Weights of a small transformer language model: width 1024, rotary positions.
Each number is 200 + 30 x the weight over the matrix's rms, rounded and kept within 0 to 999. Layers, rows and columns count from 0.

# down: layer 3 MLP down (transposed), 2752x1024, rms 0.0192, rows 939-956, columns 0-127
# gate: layer 3 MLP gate, 2752x1024, rms 0.0217, rows 940-957, columns 0-127
# up: layer 3 MLP up, 2752x1024, rms 0.0221, rows 940-957, columns 0-127
down939,252,232,185,200,211,176,226,219,261,160,172,210,235,187,158,155,183,222,198,226,219,176,210,176,222,234,234,212,253,214,177,202,257,187,195,161,203,156,166,166,224,207,189,229,195,215,195,211,173,200,268,163,229,231,209,229,187,166,192,190,177,203,187,237,229,237,189,240,111,167,196,189,190,202,215,173,222,276,164,251,211,201,193,208,214,181,251,195,187,219,228,201,133,144,253,186,174,203,208,195,177,196,216,176,195,199,206,191,208,220,199,168,211,200,229,190,253,218,198,158,186,206,208,165,186,187,193,202
gate940,230,208,165,213,187,184,220,248,159,184,195,245,206,230,203,196,160,171,246,175,197,164,208,214,161,187,209,189,214,148,224,225,230,130,213,203,202,157,202,193,185,192,202,225,149,170,183,207,139,195,225,161,232,197,175,206,211,191,173,193,206,223,170,197,173,223,196,196,215,222,223,215,226,218,219,206,250,177,228,229,204,196,210,175,183,193,189,171,200,190,239,230,160,226,208,265,191,186,246,175,201,141,238,216,213,187,240,228,168,257,225,174,152,252,229,201,180,147,181,216,217,258,231,160,188,242,187,193
up940,182,207,217,195,174,210,166,216,232,227,160,213,172,179,141,216,243,238,164,208,224,276,168,219,240,201,192,241,230,156,184,262,208,204,212,194,227,241,165,196,205,203,165,200,248,250,206,234,199,190,214,254,236,187,219,170,174,187,217,217,202,170,275,223,242,217,232,156,176,222,202,155,178,217,209,171,188,144,168,148,209,135,191,230,170,263,191,208,150,141,171,231,185,197,139,186,156,206,161,225,216,257,169,215,213,208,166,201,258,193,186,210,183,163,201,198,186,180,197,220,200,179,209,223,175,223,231,213
down940,201,177,215,222,175,168,165,242,177,213,184,232,192,206,148,199,247,153,215,196,162,251,224,229,217,236,201,181,203,175,213,171,212,237,231,182,226,222,193,195,170,221,183,247,230,219,211,151,237,217,261,231,208,199,200,184,142,211,131,137,178,177,174,210,188,187,211,238,210,153,225,271,192,212,144,202,170,181,245,162,248,185,221,184,174,232,206,221,193,116,219,183,235,219,221,212,202,253,183,213,235,191,185,125,237,174,238,130,217,173,219,169,189,209,212,247,176,161,220,184,222,198,132,195,240,191,210,231
gate941,149,240,150,239,209,188,206,188,181,192,188,210,220,156,226,255,184,195,159,202,238,207,194,220,170,232,156,255,138,209,227,216,181,180,195,203,184,226,193,224,192,228,255,193,195,232,225,228,171,177,167,201,184,200,167,237,183,203,161,264,175,217,143,238,176,239,166,206,182,190,165,272,191,168,183,207,167,213,237,197,232,200,180,169,196,246,204,158,162,194,179,167,233,195,228,208,185,192,212,224,178,169,206,199,196,192,215,220,201,173,218,219,145,319,187,247,201,279,167,191,163,238,200,206,205,148,245,232
up941,208,218,164,208,212,165,200,242,176,207,200,199,150,211,227,213,199,141,171,165,199,249,192,207,178,181,170,220,179,224,230,205,178,194,211,220,263,195,240,180,185,176,185,174,156,221,150,179,205,206,182,143,239,216,172,150,206,218,236,215,204,236,176,211,210,231,141,151,181,259,200,198,177,179,231,138,178,195,193,158,254,119,198,257,160,213,203,209,198,237,232,186,179,151,210,254,202,186,169,237,195,221,220,203,184,206,197,183,232,193,219,249,170,197,182,174,246,173,222,232,223,223,203,211,272,213,201,213
down941,198,189,238,237,209,217,222,252,199,174,154,180,160,169,290,251,168,186,207,171,229,246,154,176,239,252,194,184,266,208,171,178,133,216,227,171,205,225,221,231,185,217,176,166,235,164,218,210,201,224,174,204,192,216,216,210,210,165,171,176,237,216,217,216,292,216,237,240,186,217,228,222,222,187,201,251,217,226,264,234,227,254,250,166,218,192,222,220,212,184,217,202,243,230,205,180,227,170,211,223,214,232,216,257,212,207,167,154,264,187,227,222,274,230,196,169,202,216,195,167,195,216,144,172,215,179,168,244
gate942,152,214,158,212,203,159,208,190,168,242,172,213,184,211,224,191,204,188,160,198,222,200,185,148,201,145,190,257,201,161,227,216,197,235,153,205,168,160,130,216,285,220,230,169,166,208,188,226,214,172,172,169,233,226,214,204,312,183,197,234,179,179,187,177,190,156,204,196,220,228,276,251,262,206,181,204,228,200,212,195,142,190,158,207,204,212,143,203,161,208,163,183,169,214,171,196,207,207,179,163,281,187,244,161,211,214,228,169,157,194,264,186,180,237,200,225,205,221,238,196,210,215,206,188,195,231,142,157
up942,166,168,187,164,202,198,201,208,170,206,164,213,240,206,224,220,208,185,207,192,237,203,140,171,233,124,207,156,211,147,170,193,214,223,157,252,188,214,231,172,202,173,185,248,222,154,139,210,190,229,206,188,190,241,166,193,181,203,237,227,255,205,180,208,158,147,219,164,204,237,185,185,247,192,205,191,197,169,217,230,233,214,232,226,173,168,221,221,241,199,217,213,194,219,223,230,245,250,158,242,175,245,208,185,181,181,160,191,192,206,120,243,221,204,178,204,222,200,157,234,261,170,200,226,193,191,235,169
down942,207,181,195,263,200,202,222,214,150,198,190,174,214,209,239,140,195,190,152,183,207,180,191,177,203,177,177,196,168,139,218,234,189,168,207,153,191,141,181,141,237,160,219,206,240,205,175,191,131,174,205,158,242,213,164,160,175,189,209,168,164,227,205,141,194,195,221,244,190,150,175,227,194,205,126,209,220,85,165,152,175,223,218,223,182,216,211,173,229,197,165,151,188,198,269,210,237,176,179,290,195,145,233,184,201,210,203,156,272,172,204,240,153,223,157,215,180,199,217,154,186,189,204,218,195,239,214,227
gate943,179,193,171,172,160,249,233,171,220,206,187,200,186,188,187,239,163,177,177,148,247,178,222,222,213,181,202,212,197,178,204,185,202,225,251,179,183,207,245,165,214,225,180,259,189,167,170,205,149,214,179,166,167,206,132,205,193,192,222,282,248,191,149,206,199,177,211,218,186,218,231,211,192,188,215,197,207,214,169,210,182,271,183,193,204,216,200,248,210,200,174,185,200,169,223,198,211,233,205,198,212,210,207,249,193,216,223,179,211,221,217,229,205,158,205,258,251,274,147,176,172,180,220,237,237,206,218,188
up943,201,191,214,148,164,210,183,231,200,250,210,216,190,151,225,177,195,199,154,188,175,213,183,166,159,182,177,207,174,165,234,211,197,149,185,198,258,205,179,207,191,209,210,171,253,223,185,154,220,191,193,217,208,182,161,231,208,207,244,232,229,211,155,189,217,198,229,219,190,199,150,149,193,242,205,198,144,207,193,172,197,241,233,207,204,201,152,187,211,216,214,254,182,192,202,248,262,183,167,196,247,160,169,223,236,163,234,143,167,204,191,205,221,169,149,184,208,234,171,178,238,228,223,174,162,212,182,192
down943,169,226,191,131,259,180,240,165,239,208,243,182,231,187,194,128,152,176,235,130,187,165,238,142,214,171,185,222,211,220,204,182,217,217,266,183,157,185,197,177,203,229,196,154,195,186,231,254,183,201,213,169,226,214,183,162,222,212,188,186,199,278,185,236,195,174,163,263,179,226,219,203,193,209,185,248,221,205,189,198,217,176,242,201,208,241,189,185,199,143,204,180,229,161,231,197,189,212,204,229,178,202,190,165,219,220,251,213,230,254,242,195,272,147,157,194,209,214,146,193,228,183,228,184,223,180,230,227
gate944,194,193,219,199,192,220,200,178,204,197,205,186,180,199,184,213,226,197,214,226,167,190,193,172,202,208,195,216,257,154,270,219,204,169,202,209,158,217,206,203,204,216,175,235,192,179,208,227,198,184,274,199,201,176,150,230,217,228,221,259,185,237,200,164,173,177,241,183,238,215,202,240,181,222,217,201,126,198,243,202,217,179,221,190,182,176,119,172,180,172,207,193,192,222,191,236,208,207,232,179,210,211,198,215,182,214,238,143,209,183,182,199,162,234,136,225,199,177,222,222,204,135,204,231,191,263,198,187
up944,212,190,228,190,173,218,188,132,221,203,265,178,196,182,181,234,204,222,218,223,130,183,170,152,152,192,209,203,196,199,250,235,164,205,225,154,194,180,176,209,133,144,162,218,149,190,229,191,152,227,229,199,224,234,217,215,159,240,157,206,234,206,144,216,143,246,235,188,188,152,196,106,218,250,195,188,218,285,181,190,169,237,226,180,223,260,182,170,202,160,172,216,171,232,193,219,217,220,190,224,210,182,222,168,232,230,242,192,229,184,240,195,218,159,201,202,190,205,193,188,205,197,223,223,221,214,177,184
down944,222,208,248,215,180,235,166,183,173,195,231,226,198,207,199,181,179,213,142,218,235,183,192,168,224,219,180,212,156,184,235,175,217,212,232,149,180,238,181,208,216,211,149,220,155,202,201,179,218,192,209,217,205,155,223,199,233,181,141,236,189,107,251,154,201,180,220,259,182,243,222,187,206,172,138,225,229,164,171,217,172,168,213,201,146,163,193,212,212,201,229,253,208,194,193,191,185,203,163,204,218,153,219,161,185,232,267,128,218,244,190,162,165,262,173,190,242,235,197,222,192,191,224,215,174,211,209,199
gate945,189,221,211,179,131,216,169,245,165,174,204,198,195,223,185,169,203,132,180,190,158,230,212,215,188,217,172,206,158,192,262,135,233,189,205,214,244,89,230,217,186,242,211,145,206,245,217,180,255,267,264,147,200,211,167,201,249,231,219,150,163,226,162,233,196,117,231,159,225,198,186,187,211,215,219,163,198,202,237,227,217,253,176,153,198,214,181,229,193,223,252,216,174,245,201,162,178,289,205,214,262,211,160,236,215,229,196,198,214,199,199,171,195,221,229,263,183,245,178,127,203,203,216,207,228,232,187,183
up945,213,227,232,187,136,266,249,269,215,194,198,212,173,191,201,193,211,200,197,214,183,184,190,200,207,212,253,201,248,201,138,233,157,144,200,181,170,169,166,216,223,173,174,185,185,250,206,181,213,183,219,149,225,191,251,157,217,156,178,252,237,184,236,140,153,221,193,154,189,167,144,176,242,178,173,191,164,202,201,185,205,209,195,226,195,232,216,160,203,222,191,186,184,226,202,189,235,205,152,176,200,178,164,186,223,203,208,212,214,176,211,184,204,218,216,183,260,179,242,171,196,191,173,214,231,193,197,192
down945,198,137,203,154,209,213,173,223,159,169,250,182,225,208,219,173,200,143,201,220,230,174,178,231,203,207,196,162,215,204,143,183,244,200,237,244,223,176,173,211,203,196,194,165,150,216,153,214,212,210,162,166,221,163,192,245,201,223,177,158,232,199,172,142,166,200,250,271,246,227,178,265,254,187,173,209,189,257,210,217,168,193,180,190,246,213,254,197,160,181,188,194,266,203,148,228,161,203,229,151,196,208,130,168,217,225,164,249,187,192,139,240,172,155,240,225,221,212,225,159,205,186,190,232,181,248,194,198
gate946,240,239,180,206,208,171,174,215,172,215,203,179,231,181,229,210,199,189,199,194,246,181,175,199,134,218,175,184,160,205,235,237,173,200,181,186,192,203,168,203,196,194,245,200,172,242,159,205,171,195,157,224,242,144,195,184,152,211,165,208,197,243,187,238,210,223,173,139,184,178,144,178,147,190,164,161,194,150,255,267,220,194,227,231,173,170,182,167,200,166,219,241,150,200,228,189,229,187,169,224,198,112,216,222,192,175,221,188,184,187,165,178,231,160,161,180,209,183,212,212,209,216,219,216,290,195,249,200
up946,193,158,197,190,151,260,234,211,202,180,219,157,222,207,164,191,229,148,145,179,189,214,241,189,229,232,226,167,201,204,149,211,185,113,178,245,197,244,198,172,216,233,197,247,216,198,138,227,190,203,139,172,184,191,185,214,246,217,245,254,250,183,249,169,220,189,251,239,171,202,141,186,183,202,189,213,229,153,228,200,243,220,184,240,204,213,200,144,168,204,220,171,229,166,233,241,210,177,192,188,217,208,177,142,222,200,188,194,174,271,164,202,210,219,256,240,186,195,249,166,221,170,201,220,210,246,233,189
down946,168,237,242,207,237,143,206,200,229,230,230,162,259,224,220,194,197,236,205,175,133,143,184,207,218,217,231,232,240,168,214,180,197,202,181,205,214,172,250,185,184,193,184,197,186,200,238,222,202,162,128,196,178,246,192,156,224,178,192,170,212,129,166,187,193,209,183,224,183,234,196,140,230,205,186,228,174,188,174,195,225,178,251,197,159,232,197,192,169,145,156,190,244,222,186,242,187,143,163,156,182,237,262,189,173,191,291,190,192,193,241,180,241,224,168,197,185,204,276,160,218,243,238,213,202,165,179,189
gate947,220,199,207,217,258,194,215,175,201,203,155,185,221,198,190,220,204,216,192,180,155,223,196,170,155,204,205,174,190,191,168,203,196,208,177,235,212,191,190,181,155,163,197,243,201,138,136,206,217,190,154,180,187,220,222,229,263,224,231,192,181,249,210,192,212,150,222,207,231,199,144,246,189,268,215,204,211,195,168,209,153,242,220,220,249,198,232,168,190,203,171,220,199,194,197,195,232,189,196,231,210,170,216,245,241,235,195,212,233,178,231,209,241,139,203,219,254,195,178,183,155,192,242,197,195,214,173,154
up947,220,223,235,197,205,226,172,266,233,219,243,224,196,216,191,205,224,153,212,178,127,265,231,218,198,195,198,151,211,165,147,220,183,163,224,182,227,149,218,215,159,198,187,247,176,232,227,164,184,176,170,190,188,168,163,197,198,236,195,215,197,235,155,203,190,177,216,210,199,244,192,177,214,195,222,178,199,176,190,162,229,173,204,175,199,201,212,171,189,218,165,182,200,215,165,204,220,193,200,201,185,210,198,226,227,242,161,202,216,206,209,190,186,235,188,151,238,182,181,254,148,245,182,192,168,167,222,192
down947,230,193,181,292,218,253,204,193,204,164,195,145,232,202,242,191,153,214,198,173,171,191,219,197,249,162,189,243,192,222,235,212,216,227,211,221,202,245,209,216,145,238,230,151,237,184,129,222,242,168,163,245,215,236,205,168,185,211,207,213,182,244,191,167,199,212,229,210,144,184,204,239,204,181,203,217,219,212,125,245,183,191,219,199,230,217,174,216,196,200,216,199,217,255,261,203,202,187,167,210,152,250,180,225,189,218,255,234,179,237,205,228,187,147,184,159,239,235,164,180,214,161,233,130,181,238,198,219
gate948,225,180,228,162,194,190,165,250,167,240,164,220,178,201,172,178,202,157,147,195,231,181,251,188,158,196,238,214,166,147,179,215,175,239,160,207,236,217,215,198,160,236,160,244,171,162,173,153,172,205,124,159,207,261,216,214,155,205,185,214,223,183,230,189,181,174,190,177,235,156,140,122,149,176,224,201,203,237,294,220,225,208,123,221,233,236,195,172,206,183,191,184,200,146,220,226,221,160,242,196,228,218,240,247,193,166,168,222,192,173,194,172,165,229,169,203,215,168,236,190,117,143,143,180,187,216,224,189
up948,152,267,136,155,233,188,149,209,200,179,192,187,164,164,239,202,133,186,182,218,196,135,226,224,159,181,224,192,211,223,190,161,167,219,239,197,243,187,196,221,192,183,165,191,194,153,175,188,204,221,196,159,179,222,188,199,195,205,190,152,157,187,192,211,243,259,242,169,181,191,250,288,209,197,214,212,221,185,206,212,159,182,225,213,209,185,223,241,228,263,214,161,214,225,158,200,257,140,172,219,203,199,224,227,230,190,229,196,138,194,204,196,232,210,192,257,235,222,238,131,187,177,194,188,159,290,182,125
down948,186,207,199,219,153,186,190,234,216,213,286,197,221,220,226,230,207,210,232,214,219,196,157,258,212,196,163,203,202,216,149,234,199,176,227,238,204,256,179,184,237,188,193,179,234,202,212,175,202,211,167,195,188,205,220,216,230,188,174,180,204,203,233,179,153,197,140,218,163,186,245,227,215,157,259,203,164,191,233,229,191,154,118,222,197,212,196,184,201,204,220,140,178,218,194,144,180,204,183,194,181,206,215,197,184,205,191,189,217,222,180,242,213,177,150,213,243,236,211,220,221,178,220,238,184,172,151,244
gate949,148,213,278,246,233,216,189,160,184,265,240,228,215,215,237,203,150,235,215,170,235,213,253,198,174,226,162,172,169,216,210,207,241,196,191,211,195,178,256,180,234,137,174,199,204,214,185,154,202,193,198,230,170,178,187,231,210,224,206,195,190,211,243,208,253,171,249,177,219,203,267,201,207,210,180,215,149,216,203,194,183,232,153,208,213,174,184,189,237,155,160,196,211,141,208,193,177,239,232,207,164,219,210,166,212,226,196,218,195,168,183,162,224,202,185,238,179,185,191,226,159,196,245,216,205,184,220,194
up949,167,200,185,221,193,181,272,179,176,142,233,202,255,217,195,187,152,189,248,206,237,254,243,231,229,195,205,219,212,186,224,185,155,224,243,201,211,264,194,187,263,168,242,185,153,196,159,217,163,174,150,181,233,177,165,232,177,237,154,188,216,195,250,174,129,209,194,217,226,251,208,205,233,253,213,174,221,192,237,167,209,198,136,235,179,203,252,161,191,194,269,144,188,233,184,237,162,226,204,246,200,202,209,209,173,197,200,199,186,213,200,220,189,239,198,194,191,193,185,165,173,193,214,188,230,186,227,210
down949,187,214,229,181,193,189,198,197,154,235,190,212,217,156,219,272,250,209,246,178,252,168,219,206,223,206,211,163,213,160,212,212,222,176,208,165,238,220,188,182,195,169,177,169,198,213,240,158,195,189,208,265,158,202,212,215,180,201,201,194,180,232,239,162,198,192,166,107,212,205,228,269,233,207,185,200,196,191,229,179,237,219,199,202,205,176,225,206,281,192,136,187,193,200,164,184,199,248,231,178,178,260,232,247,232,241,199,178,253,208,191,240,174,248,135,238,165,174,191,225,184,223,209,171,210,214,190,171
gate950,251,212,238,154,226,135,237,196,176,240,187,268,231,188,145,198,150,217,212,240,241,212,198,177,181,194,195,217,127,217,211,178,197,199,190,206,206,162,179,160,176,163,256,217,167,178,166,168,192,198,187,210,181,180,204,175,253,184,161,120,217,209,212,244,232,194,209,195,241,186,261,211,266,140,191,207,203,164,227,165,188,220,227,221,220,236,175,136,201,188,204,208,204,201,196,210,234,235,218,194,184,181,193,238,195,203,253,217,197,214,210,246,238,182,291,217,168,189,183,186,236,211,220,225,238,212,182,226
up950,234,230,207,183,209,160,195,209,240,240,204,237,186,182,188,230,226,144,193,205,211,198,208,259,148,153,223,230,199,182,223,221,187,144,202,180,189,175,197,195,182,172,182,232,189,231,197,183,237,225,158,270,211,198,216,173,217,272,202,211,171,225,274,241,195,171,123,195,230,217,180,179,182,161,221,210,218,188,212,219,202,234,183,180,174,207,193,203,230,212,233,218,232,202,180,255,207,170,183,168,202,154,180,135,237,226,229,236,212,221,237,196,201,192,255,195,180,196,181,136,189,190,195,202,202,240,213,211
down950,159,166,231,189,180,152,162,256,248,186,210,145,240,190,247,258,213,209,187,187,198,223,192,230,166,157,187,183,217,204,199,159,243,207,179,220,257,192,213,255,235,195,261,192,182,234,188,185,164,192,180,211,215,275,204,227,228,257,176,224,233,211,221,157,193,258,201,171,191,234,214,168,187,244,183,150,218,193,201,165,208,180,205,234,201,173,240,230,173,170,194,258,206,137,178,174,244,188,204,214,224,211,206,190,213,240,162,172,207,232,168,195,207,185,142,186,194,205,174,186,317,158,185,186,134,220,211,193
gate951,179,188,157,225,200,221,164,188,193,286,229,257,231,198,229,185,215,174,177,180,226,218,200,164,190,190,181,236,182,262,207,173,211,183,221,235,194,187,233,209,245,219,165,220,197,211,195,165,184,200,151,237,155,177,202,224,258,192,248,178,202,202,199,181,161,268,200,185,229,239,176,204,251,160,265,202,225,185,184,184,195,223,199,194,230,215,177,193,230,185,174,224,208,167,235,173,150,178,187,214,200,162,141,237,182,219,254,187,158,224,173,154,186,243,177,222,179,212,188,191,190,226,213,195,229,176,239,196
up951,174,203,193,174,202,201,170,233,205,225,177,278,152,169,214,189,195,227,224,219,210,157,190,268,197,242,234,204,202,212,183,172,262,184,221,241,187,203,225,201,198,232,229,194,211,195,235,229,162,210,166,243,240,248,202,211,210,206,179,220,219,142,230,219,282,223,162,202,177,212,230,213,202,207,237,166,226,208,215,262,199,207,244,241,221,229,174,210,192,253,223,246,237,188,233,200,185,161,278,177,203,145,226,233,176,180,178,195,226,185,228,223,182,166,190,249,196,207,221,219,246,218,199,189,156,199,236,184
down951,216,195,209,216,199,209,173,200,200,160,221,105,170,177,145,213,209,228,216,171,178,236,199,225,216,192,143,254,176,154,167,228,211,150,199,144,212,177,197,258,165,170,230,247,185,180,203,206,201,213,198,191,188,164,208,199,219,193,168,187,218,250,208,227,196,136,195,210,175,193,200,269,220,196,178,188,207,171,231,166,242,202,236,186,196,192,240,202,137,160,174,228,205,211,231,173,247,223,172,203,224,196,181,168,202,193,164,231,243,220,163,262,215,187,228,243,185,220,168,236,221,204,244,206,192,168,205,177
gate952,190,211,157,244,234,176,222,190,188,237,158,210,229,225,197,196,141,169,158,225,185,196,175,176,213,162,236,220,234,222,229,195,203,230,220,239,140,165,217,207,224,184,198,198,206,190,219,182,224,152,220,185,200,244,131,220,201,190,150,205,224,222,200,201,199,219,192,193,219,194,250,199,253,197,178,212,223,247,165,196,198,278,220,234,200,222,138,170,180,266,209,237,242,217,234,185,176,186,222,197,231,214,291,187,185,207,273,220,196,210,215,194,220,114,159,196,213,213,166,189,152,218,178,211,200,193,179,211
up952,179,200,218,238,233,182,192,245,221,185,258,219,237,248,233,213,222,140,215,235,192,248,228,195,205,211,222,151,248,222,216,180,130,187,204,175,214,204,243,126,223,209,259,230,214,192,207,193,217,211,224,153,190,214,146,158,235,201,142,160,187,243,192,162,183,206,173,232,212,174,241,228,216,168,201,209,188,211,234,211,208,262,166,208,215,172,196,126,198,230,166,197,186,180,196,169,139,219,254,188,216,162,170,196,213,205,165,249,196,171,206,168,246,248,185,216,143,210,211,164,183,150,187,177,179,180,183,206
down952,191,181,186,224,220,214,200,179,200,179,240,152,181,235,207,189,209,227,264,186,171,243,216,210,155,237,242,185,207,179,225,153,172,173,189,139,186,212,163,203,205,215,175,169,227,201,156,224,184,230,223,228,205,177,152,201,176,229,203,168,162,150,195,204,220,219,182,209,205,216,132,166,217,150,208,213,219,223,193,198,199,188,184,225,240,150,144,222,214,188,183,214,220,221,211,206,289,260,245,185,225,191,205,198,206,193,188,231,220,182,219,152,128,234,217,234,197,218,206,203,186,169,230,251,180,182,204,237
gate953,207,207,142,216,206,186,195,198,191,149,180,200,256,186,218,223,226,206,205,198,202,178,187,193,196,193,194,166,189,205,225,198,278,177,208,162,183,215,223,188,235,165,197,267,160,173,209,192,210,185,166,180,201,191,167,271,217,258,217,202,222,209,197,237,176,180,193,217,233,188,250,214,166,153,213,202,243,204,179,184,201,189,181,185,212,205,179,237,146,175,224,186,179,200,258,225,214,234,152,223,202,176,231,217,161,195,195,171,193,215,217,247,204,158,258,227,137,180,236,185,162,247,168,249,226,242,249,242
up953,250,147,181,191,156,192,186,209,169,164,185,158,152,242,233,180,202,212,231,108,182,216,191,234,195,163,200,183,220,235,194,217,222,240,165,176,175,241,192,223,148,238,185,219,227,222,169,182,224,208,221,231,210,216,279,226,165,217,215,222,227,176,258,203,190,191,242,199,234,196,163,184,196,218,150,178,228,211,191,187,109,196,257,209,173,178,202,240,235,199,204,212,171,177,229,201,177,246,200,193,222,203,232,231,265,195,185,172,228,251,153,164,178,199,227,199,141,174,179,222,189,129,204,185,162,211,259,221
down953,185,177,193,245,219,232,195,206,204,255,175,207,237,212,163,150,241,177,264,200,207,154,227,175,203,165,137,238,237,223,174,198,224,206,204,207,165,216,213,206,195,199,187,190,177,253,228,219,140,201,163,231,213,219,176,187,204,215,219,182,177,225,185,242,172,158,207,206,181,231,235,243,133,249,213,161,154,148,191,219,196,166,183,165,202,200,147,175,243,196,230,201,163,190,202,169,225,224,194,199,247,209,185,161,188,216,168,227,127,217,223,206,209,221,177,130,230,210,141,226,232,191,188,236,201,212,243,172
gate954,192,133,212,197,114,168,191,213,222,192,178,214,199,193,221,179,174,178,209,243,185,184,234,162,197,223,166,226,169,201,208,202,165,174,167,191,215,181,228,177,223,190,182,246,220,225,168,162,195,232,154,234,176,165,208,154,171,206,180,188,220,198,194,165,234,213,265,122,163,150,186,199,238,195,186,165,175,134,233,171,270,211,198,194,231,158,208,172,214,153,141,193,210,179,228,198,197,245,186,183,212,214,237,248,169,211,201,186,199,200,156,190,205,211,205,182,155,183,192,169,258,215,191,198,198,263,247,227
up954,229,200,253,199,163,200,165,208,199,232,226,157,251,237,203,238,188,223,192,186,266,230,226,239,213,189,222,214,200,266,190,188,231,174,246,157,214,167,196,258,193,195,181,212,191,235,198,206,148,169,177,184,166,261,263,219,160,194,232,254,231,192,173,192,199,231,177,179,191,223,213,203,179,200,212,202,214,176,234,189,200,225,220,184,153,184,146,189,218,148,213,207,209,171,237,248,198,159,203,259,208,195,160,178,168,204,197,229,186,232,162,179,172,208,209,240,206,179,213,249,168,232,150,190,222,177,168,169
down954,175,200,181,182,235,191,177,198,245,205,186,232,171,216,174,195,188,163,227,188,214,212,135,212,167,203,178,188,203,227,165,202,222,199,230,167,207,232,223,204,178,168,211,190,181,213,175,220,202,219,217,251,178,256,244,152,158,230,160,158,189,166,256,199,164,231,184,233,228,192,203,214,204,237,149,251,189,183,147,177,167,196,137,185,207,194,221,240,192,181,213,214,174,188,194,196,227,151,250,213,193,173,222,182,256,182,194,204,183,225,162,217,198,187,270,199,206,216,219,225,209,182,223,154,174,224,271,177
gate955,279,172,186,209,168,201,171,212,205,167,221,204,175,218,257,208,239,180,170,185,170,192,231,152,212,201,152,172,188,213,228,195,256,212,215,229,176,191,227,170,201,141,246,119,198,171,213,209,97,196,155,189,216,196,198,169,200,166,184,197,187,178,138,202,199,195,139,197,217,222,151,228,184,197,174,195,188,242,240,176,283,190,203,202,191,141,183,246,222,204,158,216,207,195,200,174,214,196,173,252,215,221,180,237,230,210,194,166,197,155,234,122,197,208,195,206,159,202,170,216,200,217,133,209,214,169,164,217
up955,224,206,212,176,201,179,234,212,187,188,149,265,246,181,257,173,185,220,227,163,240,205,147,263,198,222,185,163,181,210,198,188,215,167,183,218,202,175,214,249,193,221,302,208,188,161,204,196,192,185,216,185,193,264,223,229,225,205,206,215,213,188,250,219,173,163,252,193,207,213,184,207,166,179,212,157,239,181,176,192,156,146,184,150,187,253,217,243,191,174,189,213,237,166,185,233,164,164,248,193,203,228,225,179,217,205,217,211,227,182,193,215,219,172,230,132,224,206,131,165,184,215,134,163,169,242,204,152
down955,226,216,260,150,99,123,202,189,204,169,189,173,196,228,217,214,174,243,229,127,249,232,180,182,233,217,208,213,191,219,200,193,205,225,183,197,200,212,225,217,218,167,200,138,269,181,263,180,191,165,148,206,179,171,188,154,215,209,157,212,183,124,183,216,198,224,178,232,217,140,209,206,184,205,159,219,221,200,212,170,251,194,179,195,268,147,178,193,193,231,182,187,222,213,206,213,236,152,159,233,170,159,189,209,257,200,204,174,180,166,220,212,226,155,223,174,174,174,175,212,227,194,195,195,206,203,184,192
gate956,180,187,169,223,175,156,208,152,184,218,256,197,196,171,222,207,232,190,213,207,163,214,199,108,220,248,206,235,219,191,132,167,157,143,198,248,210,217,206,172,211,183,131,202,188,205,193,261,202,160,231,205,199,229,255,156,219,228,240,213,198,149,160,198,259,200,136,193,243,199,220,223,274,209,237,207,206,264,198,210,241,179,249,248,242,147,246,208,134,223,225,182,166,215,236,232,214,249,160,208,238,203,208,230,158,214,198,204,234,177,188,182,237,203,235,174,200,214,174,243,242,203,222,225,205,228,164,209
up956,220,187,205,202,217,210,230,219,208,184,240,172,191,192,234,160,200,206,207,219,180,187,178,171,161,195,183,171,167,199,225,184,204,222,199,222,234,208,187,186,208,176,185,198,216,210,226,245,194,223,241,173,209,230,190,194,232,225,184,162,256,193,259,235,258,226,207,183,211,163,159,192,153,214,197,228,234,242,188,250,165,160,195,159,212,223,160,187,206,243,228,182,180,212,191,193,198,223,137,211,161,228,155,188,212,196,181,173,260,199,197,219,243,128,184,194,186,180,223,162,204,229,228,205,204,242,149,172
down956,187,197,210,151,179,216,186,167,159,199,196,191,202,222,228,223,227,217,197,227,194,163,182,214,257,239,212,213,155,189,196,237,215,179,144,185,186,197,202,263,227,222,245,200,187,209,216,202,231,186,211,196,230,170,205,169,210,212,203,220,214,200,247,158,183,201,177,217,198,252,222,237,189,215,182,205,138,212,205,246,175,238,178,247,194,148,217,245,219,166,138,248,212,187,188,230,152,177,170,221,231,215,227,208,165,164,228,200,159,213,188,148,196,230,153,177,170,202,151,206,179,211,136,207,185,195,269,178
gate957,223,166,180,191,190,185,217,201,189,235,165,183,208,155,211,160,225,228,170,207,269,158,205,184,213,175,150,198,220,157,178,215,225,211,185,189,174,175,234,187,296,177,142,181,137,279,180,224,173,132,200,192,193,198,158,217,158,243,189,227,203,232,165,216,188,194,192,199,185,222,210,154,191,213,201,191,149,237,196,212,195,228,206,197,220,177,233,207,178,166,228,227,152,213,187,169,221,280,220,234,174,173,238,253,216,197,247,219,174,208,165,178,171,229,160,216,146,184,136,190,182,231,197,200,253,178,181,234
up957,199,211,180,182,211,222,187,162,219,141,220,166,239,174,242,234,156,248,183,198,201,199,204,215,240,192,195,160,233,196,177,214,138,182,190,221,218,184,199,158,232,169,178,160,209,177,232,172,232,238,218,119,187,226,197,201,198,243,164,153,188,204,252,207,231,222,179,211,157,171,269,226,167,209,197,216,164,219,178,194,177,164,176,234,177,222,246,224,175,226,157,171,267,182,194,248,225,225,202,192,177,180,216,179,171,178,197,231,214,251,205,223,212,135,215,177,166,245,172,177,192,213,239,204,203,158,157,189